{"vocab_size": 3262, "norm_place": "pre", "qk_norm": false, "init": "uniform", "init_std_up": 0.0499, "init_std_down": 0.00456, "optimizer": "soap_variant", "learning_rate": 0.00776, "lr_head": 0.00683, "batch_tokens": [16384, 32768, 65536], "max_seq_len": 256, "train_tokens": 128900000, "dataset": "wikipedia_en"}
Each number is 500 + 40 x the weight over its row's rms, rounded and kept within 0 to 999. Layers, rows and columns count from 0. Numbers have three digits each. The size before them is the row's rms in percent of the matrix's.

# layer 5 MLP down (transposed), 384x96, rms 0.314, rows 310-382, columns 0-95
135:528486555533591505483541534513413559424468510447475495469473475514471443452433543538449499543525509450487566553512531500489425442504491563494526439489534516495513490481540471441553488511470601461538519537528448495482505509493529486532470407540494463445498427472544511537509465570523495490
102:517451452515478500567502499493491514562448539466419436465500508527565533499512510471502546498471450526512539473476522525532450475503504532414529546541494481468563541415517529526456493539539496410519466437523550490461577457571551541500543490461456545539514507451503483567549559496466450430
116:477537507380511471457504525520470504501514422449513512540458467594470504504480560479528486501495456457502479470513507609439518470484521547508466557531540492457436530461478457516504544480526506428510507451502490463510464429530566555537508525476453486515448426488475390506513534473566488476
123:458574454560536481539542491557503419545531498476549517516444508572513493504514417478498568511541540506479487475543498489495514518531562541560544468471553490464501559554532547436531525470478467468485461499471479456441502457509528498522439497537540471524454464508482431510585508583532572574
105:503544481499502554520576492427549461482492416498464576499510513516483484500542583526536554564513466534519477477529482486569443570466544442442542481508481496499533545505465458506575516490407482527482478476512541522592485470529486503578451494540533438486549564444485519543460508557513526497
105:519538441520513532529451551572492458508538546443459443562479537538513417440488521408551496429561482448511443447521438526517550552527482584477518542524509501499496481519484470540448534496566467520549477565540509518505508535487521478476508585489470496466478496543430427506563521492530501484
102:550499493489481550502524522496444484508556570512467526473529548570488531469547537484492528579505497499479493482488534515542510424529424517523470442550513517481501524479522537514486470428466497476559549513514440539433473462560425451459429491557527405562487400566565528521485533472498505522
100:482579482515487532504497481545487503543484508550397501550475521523480530495386422494468486475531506539504514451554405436454506457574491492514455552527498526499573485489448585501539507508491478497530551528494537483485522549472479525509543507458534526416451483475394534462460515453489530481
107:489543535480487479493489542500527451576459542474523507473453570432549490383434511542558542491446562607497474494483530449538410484481506489487526544542533482450472570490525428523498491491468518496508477493470491465481494423508501435503511475507488482428503515512553522468450571439555495503
028:486486524493513487550464482513465480495409496456478466522493467504455439525444535564483499587519480463511478484507456543391438643478504494460497460529476475461505497478534498549453513486482575477529500471508505509493446476469578532505475526501490574444465519486518578540492478444597486515
092:531561570497519489526521519545503586463544495559459512435478427417557509482508465526500470528490540527457477502528412492425522546529470522544480509485528470558516554471442541552434573477518492477493546471521519422524504465447527483465478553558471588506501525441484528491440486484480557515
132:500445531519426523483553458520505531529431436470502475544445512505499536487453587482417560576527459460550496538530564477460448462437523561506513492477502481503484504555563490500503539594499490452541537511519549524502512474516487524534457516564491493502408430534516583511496477559468485467
116:605605495475529562500481495464548519493491567486521481499517558467574555493541554518507519488467538424544577533467449529523580494518483530473454551496490480552505510495440469549509487474547457495537474462473556551437481535521483562520524479520571539479542440479541462519570546478488492523
143:474539493542457478546507434515474495481522510547489534573504477510549490509473480494479502539525377451558498487519453553537525547562567516481416507502504433469456447556549561451495531511468455518528495491439484488506475516459476503538482553512478531508466533500518469459659495549458466508
111:518534448509486473478547573517518490549459500486521553473507494534502543490488538518488416553508464432499541439487470540548508492492491611459413498453532470510526482511438480502483489500484485398466484493489561401470449514499517491450504492561478487500455477517526547523452532580457606541
041:492524503442455432518511459526599494417535455522514488474427493498463483489526483491536509475491481503484495501507533446506534521552549509398517484498403437401460508476451421501574507546519497524445567531544522505451526502486501488488539468592455529430499539522464533546491527456497486477
094:587535523453508529577509458492488527463531462498512530498540506492541546494432480513538534523439504487509556486471474517548510468585514485549548418490511484469438493506486519459576522508480508567499481514500520559519526487517551524481485456440509568612620545492497534513452493547447528432
149:528502452509484476514440508496471461501601458598545524541489504455462534503534445495473447460496465424474479503560492568488511459484533574511522573509493361457468521554511485519547533509477504568509469509568490495505517445451505525470459476453527436508521553522523469549559529446493509495
103:497417537491495490518455438432560515603525523463495475466464480505440513472486568543500523493563518448492426476525560552475469513512530544473552479511545465522449492482535514492562486498498484461438542553478478565485497463563415484537520483530490528501578485494538548425427557509501529445
082:477513465525515484574513530473540526504487526542400508685502561504488499540477531518478524524472502483551530468523494563435570499480467441507555557551501469468540470516507450502473517490464499455530557497541548507455490538506481502462558564508521530551446523480567468457540512482474523530
107:559473514460551502492462498416473493449524480531504478536482418521464465507538457548502506549597500507494481485443607486511523506468486506451494486487501482446567537534542500481540607508563455472432455529494543548514501490472449557552514601532528464474531529504486471448559523531510544533
111:482622460482521470574483550466552514519497424501491561530491507501551517494495542449501462498529568462499481518491562531512463435488505529481477493468499493524528459534492517554565495452492522477540459439433491557485457483523560560549560506419496621495497529501467509499474506525399480477
103:524514463527504444497508520488517497491495552480519465433480581495514508453491528564476482572502480458557477565530479556452491521355561616523500534492462493474504478523481499518524534405579506512475476518485554460544503577512480539493544479525486564535439473483494503440513466491526550476
125:521538445552500471516460444518527571501476560466509481444423510527465531452517564439494485523533513495560487465463490464516567467498482512527478421480469486527522522525518480467521511420499453503505607442515477505471468488488456518530506462510464501567453511469408438577566471479460481401
097:467574482447496487472484490534508498474522568500466534517500620459482451452559486482541590456480476551516533479490466534482530523467495483460550560451534532549552572479507549497540490496477531510501488528417497531447438592430518524536548481467525556496530485522509480511476595447486548476
111:492524529481482551508487446561473472513470562501509528507506486515539539532458498528483443573511485481525470473525520520514416474567475530415491431448563524549489478459407507499472546467532450544490564498452538594537456555537499491449513559489505420543507510429510537527553541576498530504
082:476524526555459491555494458501440535520535527416522460514425537470556403536518510482488570474511568539447451437431443512518524500575484549532438548500532499517494564484496484430441572548472509511496526422526467457528546548485536481522513494506555519443515436523518493530508478491548478493
030:504492538490524463559510522531394551504556558482501528533530483462541487492551500549519452516479501500584465493569550476516510408634491507524392538502479499517558499420489476505474401466493522489509506488494515514452523545501545535505450463478534553481514486503480500556483489487586483507
108:430554551475507423487494536538474452585523453604493459465504493524542442485462489463436466474472486485473461532464506549501480466519525535483511547495535514487518517563485450559503491463500473572493521477433509540499501511540528593452459507526549479474560462422487481568575525466480477421
099:435497414545538589529569476485624468507477539528496533466527471497495479540459523511477500497459446487529473443478489536578528513584456468509457499580434445522493550480512494524471581491517543533484456489539512483444499517496572463516497514543525514518488456513497483550587545474476549533
128:488538508463528529518483536569509445522513480511530493443560571499459445449519485449492564556464526494520508509483424508551512517466554499501464431541478551522575595507424474608514517544466488553434488465519463513519472453520494505502459508534518513491501534450488451551502460600472569495
101:478525493532509520510515487401641509507561447474526494557450507572492560445531532536459550505565501492538484473522537499532457533524492455553509538519509474501516454470446524499500464436528400494407507498542501519508492531516540416503470541475520526511528481484437533509515496562423525539
089:516469524452508432444467505489492490527612550511528470463514490562584407483514451500497568587552532522479516531475547531522492516452549502513482550544450523535491526421516524535520530423526473469465544555542492413508455507470513447438562577518508521486494542463513529487511486503474525466
104:498438477507517505576541466461415551516521504518490455603534458486420528500467517512402471450455501509510538490529459452485523520528463475546527492492531525435429476531563423514541576533468483524511465506500527503538491476495493509524526519478440528489578489425564425518487531499515584517
091:526493491512545527549518540536528477501484453490453486497466493477503484500522479530444503575496478518507499450531503564473506569463467452538522542529480500501534486497576440524483581477523490467578433510549535464414459491461496499569496590496497514551513449519464377515473505437502586584
149:492561445469549459439495447480496582461526420520500580466483577490517474526483533531521507436459541470521527531452474521453494470475491511517519498511553469504473516523505478560483449564529575498491471567510433499504511516512468519477573440467498528498490403500430479475454493517415404465
106:447530500491540543549530508441487503477531492464518513583506513537454462450520546588499507465552535517504516578533473424388562456517489472541524509500520471547488509538528506506472475515510531501560500496490531543481499452549498484539483497439574515468486449496564367473540577499514539551
057:587468474437518491532416490453486483562433578512446507538469476465460513450551507521516522527504458561466480481480529581497461494461506532527501502502429461540539501542493469398505511490473471581527532470530553534466537471544535499524507465434524449504570583487483470547574522498522464473
045:503496510476541490546495522467495440539474509453523568548502517520523564481472532499536469582505482475504504532470470514556518506515532481461569471449541511532485470482427500469531556495486483499486556497504468469500340467461521631492417465495505518456503538448514558419455454488470502511
100:498462510430471511551511499485525444466482491493468569502514454497432506421465495497455603503513489496489489519529541537407495492570508545505522474521526451449564535526605496491497515529508432506523503553513523515452560424481544459559468477431547559483449476450485520537578546509473501544
091:445511539526518505472516494485513498532419516550388468546534583467502507492520494450466516509502436470546476478504483556458489509491498507518500503513526471438467550568513521400477451581483523481503456475481537528461469554481457500469525485436613544511482496460491444477613504482524551552
098:425518514518487527538514544518492527459506490483524577544533496539494509522455505496490568455487522409463465525506510513522472461557498453529457470507531506513608557471553534472504501484506370483508512516461537560495499431477506598470463517439474495432497509474547558487510571449489548429
132:547442533514538522456483494531479474550520510425537523516502558570594491480482484457436509539502490497563538546497521465444501461493482573455501528528386494488429441583483482467553499488520527454490567514513551591508513459545595554552486494503466448520491477504517517470479523491464530500
117:502534475473541471444508523494525502555509565473506576404530586539528456529508592468552473492396516520459397511500468562444493444479533538496470522477504522496524469450472478557496472476515506511461503486490471458534523473483540536558554460447426487450515542494534480509450566473553473486
108:478485467429534454534507524485410479479468515527565495501563526552495530479425507539493500524509495417585537533482427485509511556431523464474451506546455476477537552514434469501511516510445522535518523517536576524506472504551460545523441513452484469478532504499570478573436463584456464550
087:493475491520509493468502470439548467473473441563513590587500562562492528472493575520532517487492477461494549486516535525433585474471506469563509455489477477498540456570514527470592507556510460431509486461542542533461458506478548527501517477476461527575447466447516469398492482517502525447
115:512471536493488462527568430507488535500478479530527541511516544521563439505499530455438489484429455476478481460533511506500454550508555484512514439468437583459462440469508488436527511495497457537493522512549510460524555483429503506560507396557474604531543530492529490473551425529561554476
124:454518519532509601510525476519537498569526476511461512478528443475430507488452409558465528494482512494481488479548467439546518456441428474526542492526475538451569520527591550483523470470543434472485523500487474517514467523420484512498508504527567572452531456450476539465591555525504547504
103:514522520461493551551458484520467516508463436476535532542504534541561492548502461508456429537472493481527502464523424573470526469466617502476446476474488560526503447507463475468552540531472468569489526490457577501469461517467572490574532423517424526525501488493516494486438536546415468491
120:457503585491515531434420534487522499558483557462535493580506522491521487429558541555476442529501450495578491530482493448478463515549532538482527506475507506443565467483512431588452489508521510544503491504510531537547492494578471497535524480432521435496480603431517467570488534523499517484
035:542445538527516518507501550479524574455547491504462508496489389536419472446487485532486525503499528488472424566491447557471554450484484525481469454505456513486477509541474503508528508493509506513455516528515489523393588489657493544540514467496568486495517425450518476501468497538508484504
112:491502475421524479527497472532492514380476508434510490527422465533527569465426474453561533505455519518528422491483413507446470509512506457518568488558456534539438552427576534481524498504478492491528501464500533492521548495525464500508501550538494471576582538503467548514534445486490524455
098:580475496552530467509547464462467519549486426515527437502525455527474531470485516536481511478491419459519510480502427533491458503429464524443451577512456581527536453554523546483505438489541477457582484476540546512454480527520517455561500398457467549496550507503514468521519455551464444523
098:514504539563510517494563532503546532584488518465484432479531540486484504545446534541516431481533484460557531472571449454428515469527459536461502542521496447521518526573479525495484514602453501478497547484474533504532511493582482567504543542523523481480608524498439514583450524439478502524
106:580469521539534541502483419447545508530483488466524515465510539524518471528522523530504578488545470448500532540532461488453431468472506531589453513531526543478499485493496535478501430556537439519461470502364554517508547517499562509560455488474522544449472573513543441495572545495500463484
099:527551467422484449511499524516473590487493437453522547456492482569450523451418433540496472517556493449552577477437493583593460461474486500505477513495511424581488494509499466468467452504503475492546531457585523479509545532475453522530520517473526495572490471476499469540523506504532461464
108:509545458485527498471499560474415483476485491516446453525490524531487507516577490502580584527442419499541534485509483503526481452570552544503401555425468458562484497530463503451456505458503531471487529476556564503566523405483537502456469543561455485487526474463484451502498504473459540520
031:501489503492497504498576485516504465496485507525481469518505483482480446514509502533507515482583471447468520431504402484531487496489458402499447514666511482467517499530348528475529505502516535518512488457512579447474514518595533494544494535522505478458433517496477518463508472493480517479
111:504464515469479520539522534408574519535470524491535484536483544531510523571545530435386477548433520486455466471513483405548490575455521473483450471504500454487537531514497484545531616455472430482458506545463520435522484498518527498505484531503523505424499488509500517479562439483561512478
101:517493437519516512489474487476550462486512457517545510622528544544475470511504537528493489573495469460541477422453437557462543457543598502496472501497461557497552455496500434509489507504488503460492539460416510573461463459443499512511526485483486547508423527524466436530492530414461573487
123:498541502575550515529495566454550489477544519455517538479427475537508505460522554585417527476588414574474408542515515467462529486494469485408505428553508480480523568560450510496506474491512479476447546479466496533513591505497547483516491510510460499431503476499474516499499507513532534536
108:471490481471478539478490538533479537400512482533498544537541520516523545528472512449562488507576499446552499486501482452559530512439481460516403410444417539496592518545501480530520521553482485531456502492501541463514463476496461520418542435472541551483533557439514475496544538422497489506
093:532557433464524549576497508557525487513502480474507511474529493440441474491488483480515455561496519481485496477537497614525493496439512413479516461544551478501484507560566531474507506464540536488489593523554564480509420476495489539443527541513524461522507502522588442490586546474462569537
131:465533503518495478578490518505439540463499457445511483526532513503506501548449502501482467529466478420534533447488502521484480491509463569544499533494490465530512520460485586496542497423574440481506535475579542491413566451496467564567562509514435576496480429426462456547531487527502452463
103:515404502478516503578477522514523531605511520484423571521472442525496537501596463562518508563562478581486443555440541523549463490480443520466514550478466413501563520490473480502596486508446508492520567540486523530508524477500499496477509522475499491474449469525464484466485462451509464493
100:514492507499467461477490481517522503465506514498431470512507603471499510426407513448504531408450469480489547411530469531496580489525489555471525519550458422463456579491527592496513533458494479541568484455515510558424537530534513527519511555512519556523517494499527528537475470510491581520
060:490551452480477487573482530523425554512449497520483493476568478503460516493479476529484524455455517446528477411568452553417470497470501548508556531524475490535481505528446605508504484499508500520513528473552459553537527517525465468600488565480539549492557542452453539537551549575469537492
104:531495481439433513512450564419533528556480563425477490525463499530446496482480571415488474513532432452473547487512497478498494470476501479517493538475552477506521433484524487497497464473485435489548507576523488603407417493540506568529514430479469497533519502445549546480462504451473524485
109:480478491499472544567524448451484501498487530527465477470536542540474510508499480457476534462454566474527447421567458544457483570461522520527538481556461447506571478510527475451547479494482506441483538492535635425447456506573481483497483532548572532541449515534500497492516468491526427444
116:501488487449635523509494501483438569498523451516400526523454435572548509533431367500507532477564490519558542530474475485521459519512449514484528519492513534522572528521486562540501453489468473509519434548480511556476534498427510502550493505484526514439552521519505485498493504521455471508
084:494494482581528477540519471488503536573596538432518570485492454518486576457497480554528574580468482513479472484452525553556466538484518569461552511539457470460457501544460522452487479426462512480505548480452499494476525525510538581466537450524496511457478556472484495552532541502424464551
112:495557533531452451529449465475591495490562465568592517489452461514540562475480492557500460607496529519436492519494463549510493431461465487480480544533481426472456557475536541519521547529546505492431444494488454457544520478471541544470508483543491490516439467550488465481521519563489474434
090:522582437506566545530464515467510530597531493480506540429497492472498508456502488506482502555462460418527502487459551519462507476509535487499457554530506570455478499533572518482536483572495573425497495571582496536414527453496535510504546471456479456462464468523548581561511507500510538510
# layer 5 MLP up, 384x96, rms 0.323, rows 311-382, columns 0-95
093:441515458462561475466504554562531490502492504528492518552506441491503501474531529583559521500498453457458453485531512530534482435442535523467450470389525468514548561472498543502505488394578564492509474539561435419531509539461454480601529514521528511471485475503476508511540463494516473500
123:429484452568510559468478490512449434532500469515539472531540430462526486578542415616547430449485444475530475433528458458456546509474516461520481480548556529480528469499454498499505495563535536470512472468544527483518552521510482498457492463522473524454481480498544417538486503416492523544
120:563502491473511505438443521473517479542529467469560511488529501502542516534435533463495501560497425560526511444491509481465477562471435479522533473491494495496496449483495483408479519484465588523601478456517532519472523490582458478558558544499561576575521422541534508469506533467474500429
110:554484499476500474574519440608512495542488520633454502536551491500550473501466487481492465544487577524544465525551569492435566530512493478495455496520502510552438515512499507536550461462588504524480548456575480452432471492520522495518468539537518529499505449494483490433437542458469500491
101:467455523513606450546447492498489583514526470515505448526490475494484491468467522508445494498480537452568482523500468528494488522479500543395464483521472456505503433491531441484467435477506592538539505543493483470590509490561484494452556448540449472493431421492453514460425518499563508457
117:468505508469525467489528402486539610493581484498450458458537570432517481529563409447492529561465510534521499497478547479465514553485418527534525463506477485501521490496526491432485489507519519504564450465523517464440494478601435516502544523517505491552548511539542498429492540452541473515
102:440455495526508467470624504538511534401448470445520442491467525491534451449500521483462523453567503564515501504547499508511512487501543491458502546512452443620500532532487495479475480494488529553517358511505555528507504482506474529526541477469455446435496495517525515530470486483518459563
109:527483483507449529544465521522456422523545486520468496538510505542516501589482481457491470448412475523522517428502529523478623483548500497525520446534515491468469443470552544518487512496499560507555434493477450500530546535583465501506506562490529566456523521544459535518500455463413410518
027:574474523415509558424536554508490492521555479493535511481517557484467556495584436492505493414509488570498493490476499521495553482497476491510446399482542517550525478475473481480492483473551466500482407642510497541481523565497437528464512518502499572507520532535526534503547509529487527471
088:489476520462509481465586512461540542518494474429498500488474466503455497521511493502540503507452534440495515464497505438489465504511618524458426516594505519510475514549486523491382496476475497541555467562485508549448538528549470522469598481475411489506514497555514554471503494594498485443
124:536537518521478488431480433495464477560611541451476499465461543508468581471505466493543472448471449538502505502450500510484536479524480468567500490465536529555481459561425558470503509501441460449526491477519587556520522453555553465446597491550529546486471479522502493516459491510446558461
107:503491535464551483448480513540452528438461600556518511460431565455487549513537456551475480508545461491453551585385505449517500482490519484493515478506490555449577469497517560535450507457556433464472492534577472511545507503498550472455530524515568523475486476535504458555495544523534501505
140:431491573576471491485607407547512457516534537557518557509538509506578501466483534457525477501478542440531496450465463587498482539556496476508437506488509510427493541513462525542495522449453500479508477483487438480501474563461513468538460540477492464482515582471499494431505440525520437547
123:509461454581464441448528483507481526486491472498493445532480515460516495542542542477437566567487500535505556489549426494469464492518461454546456416514551465516563512427487536487508526521496552423520498464563522547553528496532497446476411514508438507489496432517541470485516524564552418537
033:538477560527489433495482470539475517433511506494557512459537516514481455463516486496490452483554538481569499428622473495491501425485476506510515460465542503490482471496496490511496493437506442489532449512443464447446511443554485507468446598467489491503483528533573493438557499391535491420
106:446502539528473407535451440507505433554499504446537466481534509473562509478478481450512531490487594535527475501487515477560447494393545514476509531556465451488533511508486416477528516447481513467496542463478511500488538553551475520476484534466566542457525447602454492491529580459490461550
107:508573461456458522535469541491490478458474499530534531460482523463506437561485518525517511500509516504520574504550484573503575523473546427419502432551515484574517507399466510437453518491498450484590439517515558508510497492572500508492497517481484583479465468500587521529419463501494537501
111:482493478536499517553454467512515526578483482472503436515455491474479515480509467604487410464520529567573494514432473468481497505494503504503405524498483487518511599459536623474502503548501480474505492491549546493532535440518484495451482491554528426483466527546463489498441505428435439476
090:544465535507551544487542531582495528477488490479522522549427457475508447529571447489517490454542514416467590452501507519488519469493501543498519463442446496500449411440505501485480494508429608579485504517456439420488517452426491488472530530529520528459491498469537475562470515529532487499
108:464479521514504538504506465599513425457444503439458502500525522504532474523432490532446479389533502525528472431549531441500489464513519473571498424504543502499575510492402438528550463467464466524493555504520480487511458524527555460482448528513541448513456497542465482497487501593484511568
104:508394550515532527536506465553562518451542468535544531372476491503512493550532459421491527470507575508574479479441532483470453514546544521554490481512515494552464469496521492500447563497487526471486511493529507482550490554497574430575466561489454526514535474499452510540489474541431459481
100:494479506541515478402495492481429523519469518486501477455469506474513536478489460483486568522479471512487489533534529470503472488495462488545418517486432506568454492564470567530526399437485431505425507543472513447465539558508511433527536496495510508592521512464483578462519485469554613476
115:541419497388443480498527501493513426498460513491571471528506529487505494462515386551517493519525478489523453478523479454506455443544495564567496495433556522545479480490474575466530554518549541452504447477497485503504466519501529464487462497543533476534521506578597493545576481498492552459
105:504530466529502505410489503461495477457572421518502483476487506463499437502553409507484511400457557508549529521500523453535465499564480503515534438464494496483449473496604508531497524470466514498511538480483462431536516575474506487511443483468518555554518466578567536455523495508493406554
101:476474443499451530448495428478533441460407463438556500477530498469488508436568425499545516472534455468481530493518498503545544526564511456477505480435498469555503430411490513510538519471573468491493502522437557529536514518531533416495593579512505488491510439513512536560482530504495511532
069:468486522553606524506507447433559495479495463492507491504531527489533489551518447525522509502465501534522479585484499470461476522427466514499500538443511542456535497524511439481531503492432523520552458545505475497525540384456517459519581554520406522499541516556529518520602506476514537417
041:540509528492528574443491505515509498482490532521522538477526488521493549513572419522491509483583491531520509448483496533473521473543534518485486459512564437509576545474461534433492517397552414449532395568467480502476536511441503481500560512501511505481486517571519500486415490419468444495
114:556513516628503503461518456503518454485467452482579500461517470542530523586549504544432494459542465480463495475461541419489537477551515543555547506498492545484502430489538541454489458476479521403487463531557483469466497509460476504431481492436525503410518555517488457488455498488526507442
108:491496488476500525531467496490480514453579493518432490480511525475509586453521500468479463440472471561542481456479573511513499483467527511534433473498540509413523486499509510476446512494460560596554489444526473419503528448498482491521527505553422472513524575427576534573515427512570477535
120:447442601485559525544521512528464502562523562490505484480519488520432460479517565515509465498476477429481471502452565475510507492474473471448527442517501558469512479569592569434554578469513503511436507562492517425517587522514473478503479508540477539530497463454521486534498489522534531586
106:499507531503439474510490502437457470388575531569579576497530455469501556516471528479463497506525517554547484536455572614523510567497584494482490558506525437500475549479491477466421542502505476475472462520526537496514465485498411486500530558478438522525474521511488517502461490484554469494
096:535524500514534490387553487465445485539511488463544501466550472511476487478528486527485579537516485520503562567463509486495531406489502500548550505486503495529512445497479545481541408483509496449459417540467468435468490484483482463425445483539481565522528547503386463524524465564561523480
104:520474470588492532495476458507513514504457416463586527486589472487469532492571485503505467462436507482470544587528499474473420478528524466495541548505453484518504497579558517497497501514459548493431477544565486498509526458534525531418512552454557482548446432549521485507476464481487459422
091:615424473454533458502533563521496474554549505445513511500539473409460503417514478499460552523498524529539502521414519529536521495550502508506488412503500482480487485485458441505436428487522486583571454468484523472488526516512450425495548543545512574501470481487462459515547492446517494525
133:476509542546549429453506403505474436495499533499496531436505560485521484478522509403530488508513566481555453497407439529503464525542472455529509467480518495484534497559536485516530508459482524444550571481577474521596557516548532517549466517488553491491518460511426463486470482551442452489
105:484497520528502580471548452531489393460543407469403456561538452459463481508487487455507462480472518515463559534492528549411500521555515437474500535491448507566515476520451414474503531487534509531518484494508476564573520484471510451460460512511615521499526505464478484515528534508500474477
048:525498536500547556441543496581551492413545513474512579437523467547496491463520531499510506453467508502509503495495485542495492480530482526492460419469508537542534485471455513502497509390540419509498435588480452455508465465493540514539548583533524531483490422485474502453508440542433568476
036:475486510497416469511534499538492573426482478572532501574516460480445572477478495479531486483513490523546453487513455522504524480495536486482480506562542492514481508460485527477487449488486516550488413579522446519440562454450498512450524474471442522489494411548522402584507543492419489435
096:546427508522455562364547448474474489505503552485462494476517514508422498540492539552469548475546488566558509472406512509481551491539491539541495556544512478548491438491485496524449490502500553531517494478521518475495501474492540443440481443493408479482454480520484484495490481582600508537
100:502413511513465566485468509492453582499486486499514426506511485528532542523520425449482566467522553462474548486462483562502514507520483518504463484533531475511539514371511493514420526486489566467502476512496432475539555527513467510472451433552397469495525498439524557525424505553459495518
113:495416555512413505503491478519526473520557492507484435481552514476529536541484512423452482518522556518517468570532517493532470540544494534429535434485477535518467541529487581430417514469553514575444518519491551470468515440534500546497533490427547546565483476483461527497547523472557471439
119:537536582501461500440461549457510472525555515550543513520519483512562488438384473498501507527499526475518488513478517549455460483563496516494508470379580501525455536505500479444540559484530548487457498498563462507500566522390491473445471488524538532517475535461522467526454577474466488515
105:458463489542423476463540505451457465503470514545445354511594469508492514496549492465532514478549509504483461538500519491546527579508465495524476543509502538519499460454455493448534512545450443434451503495532492539526547534545536491526583518468548566497513478528598503491444559496473496518
107:565461524496470505488491514489555455505479479471558524508530517427499460651517445567409456569515542508478512525464564476470529563514456486503441540455502458443429500458452581520493511509517546480501466539561448480531466545509463485497492486503553488459492552484523551491434510483509461487
082:529449549517529476574541437528508492443505516453473408480512418431496533490580472499442498424528541556504546473443516499495438538533532462523422486456446474531486510458502532488479447501478558499528515464506536479521527557479479483518434574529520525522493520556521425539487511574507575514
112:423483428519502445427509499564522430455471506522547451484526497534478533514499546450492521488468436579472493451490494540483567497517512507477556524482559489492537515567408467546537454467474517528563488528503518498541466463504514486481516520561495465525466507619493497489465531578611523490
102:497533571508452602532463560536494528508541498511551564522513454507487534541534482482523482428461407463492578516590473461477455508480486454499518559590510472553475459504481450455462509504464531510532480537504499455486548454563443493500478505499524486434453428553538516544450511447541502467
109:481466598492502494492513439511499518509536492538527465467532492504482495475519541429549484455530519512441536512443500509501439573448448447472492411527429547465517541456585525524433491460604490470490509538471564517421491528506460520484527543439568572470492487489560519496505530474453541510
116:467531557538506516417483486492526459556516442467504498472485466481516472501569458519441504515539374487486499422420545479455548582564488484552498514429539542468523492484500459552473463457484521451479516437516562444512557522499526467475500474486558483498522553503590519486488471520499516424
036:495449551506503459487522430460467513488461501523487489482503487421488515567493477444483443473500518559526503500470495510457517528507521529491450537566482516464483497506450448405524491442573458552442418571519475433463486387460479483504505560513512488485536466612551434531471486489497465467
103:425453460474530492531513488520474545445548527460565544472520502528558445530582494513470428495483444467493513485546538454516499503432436541553462520489442493488555472486543539414496485472508478552529520507503545534510569470464438524528496543561448542458471446518521493564533423439445455478
101:524457516508484425497574539467492564448492536551514435474487453528488502501462527519589541426574494521529499437535554520499570502490497441508534484430548522591530477474516542533465483499549562431561445517520478419477492532479512484482535449537457575462484543495542503551503445517504498511
108:445512449543485462475438490484444460541501530457404510519526456504503495491588485539444510569557574566529478586482483517475497565555448491490485539459570505467550483462562486502475478486574506478513430512509476490492465560472516482429459510548488530532511529532478541398472537535510483488
108:583512468489579512510491499493491471510536524462433436464572444534474506604551469474470501492418515500482492503511520572445521462514488557485462496412478446446497486514460508450481462521553541500490473527502592561510512485498541567466472528484526559530490445494476400431496489470473496529
103:530504543511489469439537499597514525441526442526507521493504488468519477450569530408524455536505583511498507542554508479520575459494529502575481460505446495525488536528565443493486388454403525466517515517484479517556473488469492532477416482536505464583528501515462524532476481544455480512
110:502477553449447598436490478592539506469509548412480541453492497530416489456533486551430477515522498455502523547396501492483478468584513526461553434509486526490505471523480522487503538432545462498506527533450449498495479506495476497481459495508562491528475515553455496597554491510546487555
031:489495467409470571490512481500509459535447491501511489504477459466578502492489489554511406493509524549568488412476458486445552509417479501428431546482461469500491476459513473507486458449497460416490416542471487522506559501519503491469493536551499527582497448574582530488561497506473506510
109:455471539507506513451538428475499537503553491430532496483497451473496539553521554515478556499488535506428475522414486503478484530483554506477530444489433538540537520582540491529506496437500522565530513568465444457456547436447507550454482502494453457582516499495439485520469435462559428557
096:505553473494513497536512534560506515502511515569451456480510481458528470487463520467464493454574552579513459490436537481525401498519487487555449525472548436493500586469455518469438548539420530526465483518438443427430551542502549516489480480510482486499480502565575503548481480538518574471
119:585469502426453521507497509450505416550522537552550479468498460503487449559565530434509523452537477607482476518442549525480491457488487503422517479465448528524496425516520554479550494486462545454503438490526500508473470490498483500482556561530507575483510477477531478585541420481526497448
103:499499589487497518536453518476433467535503519484505471438464520500560449470599500536483458480524475465478529504477531455507485499439509509424556560621519524520509523477520513534501486465510577509552460553503474481481530497591409469521417513467516478483450538422495462541449481528478531528
098:539456534478447572480469523554456436499487491460590543508539466560471536503530514585507504447482513477483520490561447548493486509448472505440530539568481465489450445439493586463491525531519498472498506578501489506487482506484457529501494488434528610454480441584520451499509450487565512520
138:446462530474502536525602509567488522490507487447509435581517510481441472568452502520493495531489448519567545499488473541471517506526457554495470463451483517532601579466512518573500438456540497520441541468491507473455491481418516518510487538574435548525463486515465493517436479466467504429
109:582425510528551492511521599549515541491502543449538445493528477510531525490490514491474548410482544475494488424465489486535558544516457563535443526447459456533482485480445515470393500513477480490479531564505561456469464553488543443488520508520483577481481410517554505480519502487457481452
100:541457438444460558411520511501452457497503524453490443527547519532547548640527454547474491494502471553542531526455524460506510482510520531545523494478520518404580451451520521513447506470458501487475478502500465479545490517543436511455505469501501545447517576503430513496523534458508415520
065:482530488544419531529550537511532479495451499495578476532457479492536436546558482537500516505515474566458474492527485492420527531470502538513550456487437565502443458424517449488478420483447549561531497551530431455501485478422513477483531494560464458459487484455530572488491476521501455406
100:532484553459544486468515408499522462462520500477539533523422492488474534585579488489551511440485487475493464501509445504457467544549519460531480529553458541502519430449476490509467530470574470561549534471530444476462493475571444588508410530482493478528456541452509425521527512542470548497
114:447484435564495494435489528491541425485492471517507491467509557481539518508533554535495521520465486492539473533483485543441499453510465529434508483517521426474500530432484506473435530487537541534498406491458489438561463457620410490538511474522468549532520502478585566501443506488574497491
114:497482539456525486465472468487512466501468580461558450444505557461506463523516382502478548480509520535486582569579546510489517452445433526522494482497496486472517481455449510521530480523462439533510449518523497474460504486524539422478468507502578413517451519528509485555497564597479443519
068:533421534530492493523560439548553516479463528474490564459516461480514522491510499520560514507477469497488498429444456530471533401558532549473441490471563515516529464442476574451567545439516506507452526501511473485487508515510476541512489465539561576544444459520547513483583486499573582475
121:449528537495467538492514506470526507519559458522526481459500479478492630516495578583594507529505523480467487475462535492513579497473525466544562451532484470446558465517558518488481545475507550541451440525506431494409522538474457516502433450572525570540451517497498484498491500479540521457
104:514504481547586514473522465564494520483457442458454479425490418498483524513526446501507495531497510574496445469486472531495549502513482433499519554408505575516431498390480455513491476541555495455489428518511425503491490494569487487508516387465516536474509485505473531490485437537494484557